Part of a small language model's weights.
Size: 8 layers, width 128, 8 heads of 32 (1 for keys and values), MLP 1024 tanh GELU, vocabulary 2892, 3.44M parameters.
Architecture: rotary positions, no biases in attention or MLP.
Training: a variant of SOAP for these matrices, 156M tokens, 4761 steps.
Each number is 128 + 32 x the weight over the matrix's rms, rounded and kept within 0 to 255. Layers, rows and columns count from 0. Numbers have three digits each.

# layer 3 MLP down, 128x1024, rms 0.216, rows 0-99, columns 128-191
167126126164108146108133098157158164131143175105154120145152109104207127087115086159106085107090163130114074165130150147095074162126124126075147142116159124142154132167189160081139128147145095
176146159138113072124125135129094108067115139176111170155131187096148116146195135168109134144099102127136140071106125125157114195188103135120126122113117076154156167172108151153118148149088188
170126162139144108102113126191090147109119104080163079128159080079133123146166160138153152126103140161063071129169102079084103099083134104098159167122120164139134067168097157118098124119090117
116127170183139107167103151173129095198159176124110100117099046096139124122150162126112129116142042086138109144101095150161077149129132128098154126110131144122105056171186085097053113147193129
140182071145124069127122106180106132184119168181205155132145115183137076185157126138161161082116171098113097072204170166095163122110135140088138106156175123148169092121160182083165131080201133
120139184124119129155149117113127138098121128133133172199155143135195141140076145115123152127134151228130120120117165150148118113141130130163067169124108134149096178173149127104189138107066050
135150145093106128133094100094101161143183136070181143116095209171110143116156136122144185092139176143112182122203158120180088139173127161111148142108106116138114131147160064167131146192146140
141109127119132135195128159081093141090134106088104110068132163247105101106106115153136098147160111163147122140146148155093184170138130109059154102119200119073134108153081123224126160099168134
145097180157195124100161166094124101140181117143119139150145118106108146107094122112109169100091111127132152110135149106150110130214199112171172095093156144133104178169124154108104129085107140
069146058131060178124120181162142076091111181068117125138073075116144162106086162179115109157098104153125118105163126089158092098148148106087180200121100089150135113137165133080184125123150115
108132099137187086103191105112107101088145197119146149066134115152093165188077103125131129138166119128180132094156144134138154171149069144137151138058172099088099105149057127142176102130147177
142110127104123117062137139118092142068160138056140163105190157095186120083100148107103110111113094140127150137136158088194083145062182085187142124101092105099153101079099104184141154144156181
149099106166178145210151115140110182108163162116189096166144106158168167140104127072127141120132105130134157144104080109116071091147029133122093160118163094085124129044081141099109178134106103
101119127130117071079121162099118129179219097168160178161085200068133149174114142095160061076090146188100108156129127112109120104103131084106131148172140147088114062113161102112152144088192149
120139150129140135088129051111100121098107121113153104155067129150146075081140171099167103149104106135138128161121125160102105117119096099078136117166093121109093137140112191089160157136234152
146138111103141132158182140114129111089098160158155158197085163098102091113127131140093139134160170139178190091090125081105138186215122137174103188039145096139106106073141155106147122129077098
167148157163119191162087114100125177123157096153103110155086127156127115223106100123152114074152153122160126137078159113126129162148137121175098104090130165090099111141151124169147124126139131
175106097137117150163102135225114183148059166161159161059177174122115098120143148108151151098146115155196100164147143088120183162162104156098108133137106137101056145114099146107152152114120135
152097149091123095133136113112129086137111160159121085111135113182122177146157166132112064166168114136096083136167157104163121084136122223130156174099144148088110168131178081109117130111098104
166145146160192134112100134109159061151124136102140085167171138154196106102101127108132105060163117064135185147106099127161153084102088094153072135076063128141138118123118165165141152111107113
149163084181074088101146122152163145132121163136094171135150121197088126130071132065118155174092102136141134193121155173097089101158116143181185110183184181144070117138143141170117082077094140
173096109084139148147162153165125178095134145155172142121121127127139107122129095156167110132078111117189159125083086148145079113073154101166147180108168136112121093120112063151130133125092096
169132061120086146111101073202142062050141179142138080121112061098160108141082110115081136098082154100078141103137149166158174146140164177133142111068106133161094101162077182068073117134133112
110114110118136192106122138146110118141126187118085072145098150128111139112144124092095107145125098102111130101164140121096162157148194145112117173156136109081148128097200164176123145116145141
127103127088141160123109132169132159172142191129066091111151078098132144140124139133105169127154165099157121122067073135147083163146050089143131113092163087130141176121078128131149130117078073
087124063122138104095188141111141109164106150135150095141177131203150110126112127067165138119134127148082141164182106193130059089125142110113095179117175136205141105165092150141104117141170156
085148109182122138101136140129092134192153120071142137176054071111199064106128126138074095141142157167134141111128147180137086102118138177086100143082173156153141139157117134118134218163176076
126103110145083087110191093099166110149085153105108129086193091114129148102145155135098150196114106179147138114141145134118146063158100148104151159111166120118103186159113095072065128139103128
129126097166122136149108124154130147061143166120120118134086096119154125113149103165130164118138122134180150110097193174159155147115172163096099123074154171083136152133098125093126099129108119
099186189134188127122105065079116172153087138138145112170071096135072193204157135178102133144144169149136134185139113099136143105080144122107114162167084153135140104153113124138114125138167157
154119110094141190150154118121128105127123139124134128172131181177158073089117104152132134157126119076109168129019147152099075162110114148110132113021103126172152073098180120227136138110100160
113133151091107166115173198157130180135144123138116132132089117154157132065137119158168127067126108076179092121166033150148086164111114070112167136154180167115162092103138138148102106111113133
164134090120144158132113132136148154145129145195209129117171083082055195128129154155149182113104134128138124152117091038066148091122109107117112121115139086103126070164092142104124149183135103
139122131133114112112159124111108161130147116107087110144038191113174133097144077135178139149148139139162127156116141153075124121153138125131168144165107108162171144169083065078100121164152170
128160108133113096118167149098075105170112168071116131023118111133103151105099138061092106110121145139156110142162126113045130142145191141079081249137125089097110087062086107125150089149114136
124085106103128112120190129116088129136079168111095142118085102155068071157100091135158139071046081174202074159171093071148106091162136164120114140132144137164118152144089199113150080103085130
186164103126126102092135091116104151116143113086116103096161104132129176158159119126139112099141124139058102139106144130174121141154140110165118119022145131084094154131135131216128109095164145
123086141192103135138184157141201116117126068144143090145134107060045117135146158124149083175123169175129169101072134193135063133077161243143085151149167163153114123189141173171137180105118125
127151185140108107050110095128183120127125112138131082158156150222081194140137089074107146121150147103129152093083126061114065162089144088107065122081098126170175136103119236141106137145183148
133150119105119130145146138142141121124120113157177130129100151139129184128100140125121106102156114083102116113156186140164101125082157116090093147177079110107130136104134175151123099139125085
186153057179132145093155157073071129159089131125093101100143125108159075026109125180079161144204157145155126081175129131102098157160110159167188112126168092184115106130151081082081173129148168
063106105158149192070160121088165155115112134162123180131163140129151129134084128137123118131144120094106135142125104138168151150101135117192154077076083131119108111157142151039097127131159087
182124138095176130119094138153165109133121111175140089134172168144139168115120136214102098148152074073178088078115143083246090142081132136065161111164119081134145176100167193185104131123151139
136096109121156103082120118100102089102094150153164141081060161155150161159143186156112097129139131133152124131120108092118088115039086108139130141166081147132075123110090224165119135105125110
147105119139117127133119156167065156146072109116144108079116069154100103119153084147150144227152106110092128174133135203157160132115104103119146116157209120180101125145160168123162147081178145
147132112099087127132152179104130137141140085091109119097120120115088158146173172119134102128053125079097119121194162130097092105132116132078145109109148151092128148146075160117149130056141177
114150075116152128152109145122093142159114137129191076156134114116107145128119164126154144128166125134115203197074116176129134068200110135081154079102056111147184110131114123166135118119130100
102099152103135070124160157156167114145069126207184141140113128156117127166129152135139124147141171203124132152167132083085109073190118124067150145183054125124116234101103092161106134137153121
124082141159175173113174163187139173110104074111131111105155133155162097150153141123179119113194166205068143185143173105096136102136045152138085088196123147149143121089079151120109138127131138
132045166108106132089138120088082186164155153136065136131114199123113119112133127140167127137103144116141112135083152108130150125100088117090152093145131165134114104081070111125129113079096138
139162121167137038149176159111125109125158081088187166112142162109100094134111169055187118163143092163115129140150117128140096116123091149170179160132125100181083134164166147125112133189112108
136088098146119171171135093137166109109071142146082139111110143169117115112163144098125118087132110123121167128128149148163102149121140124095119169183115184167131077130161119117090128144084111
119152163108115121154125146152085166156084178142094145155138090108159154157125138153154092055138111165080134163161113066139147188123138153175097102087082114122102079110086144136103056152134104
122107113120112146163155115143158173086175179061147180126133124132194109080097105127181161099122136088155144114113140130141128079093133155107116154105098146154129171070153128131135205118080097
153105096101118119172093157093151164126115106140129103116128105140090111150115113145122100179172157130147154102112082149130061121110109132116116120147137142129138136148151110132144174149126098
069136130155084152052130101107155171147150098109150119112179086140154161056181154164115156145140108209112118142077136146152090173183087165156132153192094163144166142122161118160170163087138107
103126171156150122130141074163121087125094108122146153115105067106111154197195119165184081137126110093113151109114161132095173102146157164055155180149089090093146191107106156172087115135074108
172112124119145122148144149100107143165109072172111123119080100111128072079120132132087134191146157076085085122092112103115108144093090128136187104112090113101109133165130160119141111140136116
105078149151105118095171154112135111093154161162064104127168103056152119126182094100121112160131170090127104105087135139144144046083156121175118101127131065113106130103162162068120122157085176
109117126123102137078087160103170072124146169098154154170083134146114110116133097084187050112136090071150141188166141168173154121123100122137124100084145074150115082131124133096126132104144126
200197131180103144126118099150116136119105194132088095123155128216101151110148110130146154127124172228110107203193134139130189141160138079116087170163169114136117133140062142120109134105065124
123067118116095173158125163158127105131073135058081173149091145049159137102105117090132090089164167076145117108120107129124163137166177153146121122076155180186136124106088144074185138125138154
094086132182122118062199192147171187143095101136151128139102113148177121123160171104149173092085134141140146107075112119137144190160147119134127113064133150124139127140095097134162155088093159
115111157122120107181107123141122123127122162139114102061108103117131103177113167097126141124123120230095144139103196146103139132091180119122116104121159122099097142200202172124145122164152047
138105147124144104182092186120118142153144134085120118114136111086162102151180156148122142160136138173112110148131089178101121199150084128135064164116096098146082146175189112158116108157094120
153109099136156137110100150074118131164135134143179099073159161146180104155141131147140125146135139139123182129148093138036089150164104118105195128130130196144152159141095165148175081104139149
175161156124155147131158163117101098128145097182084174086077150098105126184096144090188086167089215151143114099133122100133112158104114097123099151150146133148113129092142138074099071133056132
155124131142124112108097093134183064137163103134188133119120154150187112134169159150167129145153186127112107092122104195136173241093022043170110144152087093088110088142123177125167181127126100
138122129134106148068099181176191131126133104077185105102112117094116141109136126120126064136076161118141139036041108106157099132071094167163125111109119096165136143204155103125120099147120152
119132153120100095127058148098154097125150170110138184096110124068123127116141114100174121091143197094135137142154127074136101166125140114077119158106134134113124153113074095115105108176157132
209113068076138138061105212132119146168112138179081108108200122122119078160149154174121096178100175146128102136146097163094077144134170134103105150114121084131119077137090124038155179150211120
148074111144086093101104143145082084127108098081118172105112153164136087158172147113183166124142093160109132159194075081170079128129149125127151137140118105133149148119116161185161137136059139
093102094073108172093106133130124064136108116145104083110110151100111131142182098154121107102093151089153098152148168162198062037111125117139104119114019104112002154059163100097140147148146076
085123120103119132124184154113206200134104085133164158160158096154103097077095093056113095145087074129089133153150147116087167087152141125137108099130093142164134159115148111100152147151098095
122173111128086102115127178167111170188151139103081149126214142100205113075118128123148101113140104119110154034103156126149095169160106119129105120089137179153120145130151161072128116168071178
120138143139123112138111171128090140128141068102062072108065098143145131097121115203188169119105081115090088148203170121209161073196087118105101137130152112160081159091162141114129141156206136
149179079169063137114141109164201110158145178115089131143138158141117049076142125124158090102152090159057117133153135137137170120131097147125091110080147103095152164176107204155113157146149158
122096097112109159114159182155148092109150120105116189102150113134128170118147195203133156188095161115147101151169204110158163085169191135126170144150122146129130137175106131165118159142101162
160161105138101121120197101160122175132154130163120109094082107119142090144093136125177061109131094132110098060060149065093122138148115163143187081083082161071082124144113166111092096113130099
132145091131086142118095091110105132091119164097053112140114108149145124130185116080170151136063128142102143086161116091123051162137164116149117080065124106116143120120158098102148140138104067
186165211112167130111083121089159136128082115128107101147088128102141210160087169109131064147152149185168063109066122174142178114124213145094101155119125123149094137152186143094137077111125184
072110100143096117149154161092178103126099081166113168122153117114089170127106080141106119144162172151098137154194088158169190103126120177113169125088130129149140141098180137106115108143140193
136147125213131096133162096142188198141099066111079164139089116136132125126154079137127077124199105126123173075141089174139123133119167115167177110103131143093102124144103100098111173174155119
143103156148065074138139097151101155075161085144181141167157176151081074147102171091122095128126079080148105126098146130117123162117135059150153186163038123158146095159170075196100158137103131
118182107183144133126125149078133120124132122129150128120167127111167127176067055132114086105132124144144130154106171126118169138134155157121164142080123157144182130147152151142160101142157109
149138095093083173155124156165176158172122166127131162011182128173132087120133107161159178133137135132144132054128154202097127140151111163133079177096197113131109135183139075189176160145160130
127186156091115096090124159124058102171100138132128129134098118149131166085103091144152134142117122130062077135114081131142134117096149141103079129073148082094098137146127180113117129095136098
118110167112156150166120131090131113120104104133174145125151188096195116183130070109126130130122089098135091122075144177148152120109111087108161151107128140131123167175085102072150163123127152
119142131077064132088173141192118107119101124133112139097096162110102185112167141140085170151120163117131176159094074131098074101124111132181080132115096168135099114128166148151137138164125131
132089119117087117118122120124118131133170118088123129035160045137131140112063111112145110141121089125138106062128128085122107119136178113119155152166159118130097130153131140115106155103094099
056092136168131084114131135126112111123133095121122194098112148097115102183120147146119124094133117087102118084129151128136144169131113167113094141144072133084068148166098211108125152184118089
058099114140123027131131111120155154164112148136141151169140126129123173120077153117100140128115119156154111101086107094113119132138108133112160139109148144139139127178076129207171081152134140
102127157190104126113121084169133154102097133141166171191143134102188139120136141110121190105173095146096189126099095111150119069099165121110121087114151190116128143081132187131135122084118122
095155155128188167154101128071118112172136095102133112138143072143144072106170107128136123154095153130137151149149082152139182120117154131119117130140131059114150142117103095083123135134172150
148164153075092075097108084119105171150101075152130101165128080195139088089116130139160118145108091093124158163171064092109084139158126130153225158163152139137119162096135105163158113120167155
149136111161135119126119127148126120119129132200185112145075115145126179142121066104108114089140205096123106123156149140159170115144131136138121131172153112141118108122116109080147076097155101
082121147176086150122156181152068061131119145097089131101174103112161146116136145117125124134127169033146087160145109124107161156098138089201108108097103212115159131131134093088092104142146128
165097166182124195162148168083194203119116107112123210172218047143065141130171118105137137183119139122132178076132107155062147172161111126145152159127156157131134143205129097204123102142150092
170156144144164144119087096094117139122109093147129096137084113183144160121108114195124133128129147143197159156096083194086189120145114105161115147150105164139121090104076137082129150078183145
139156118123035113124116114185114160116093094173126125128122126131087125133110111140120092131112133168171149073124116076161200092127160071106124086128115094089148132139140085109125158131097126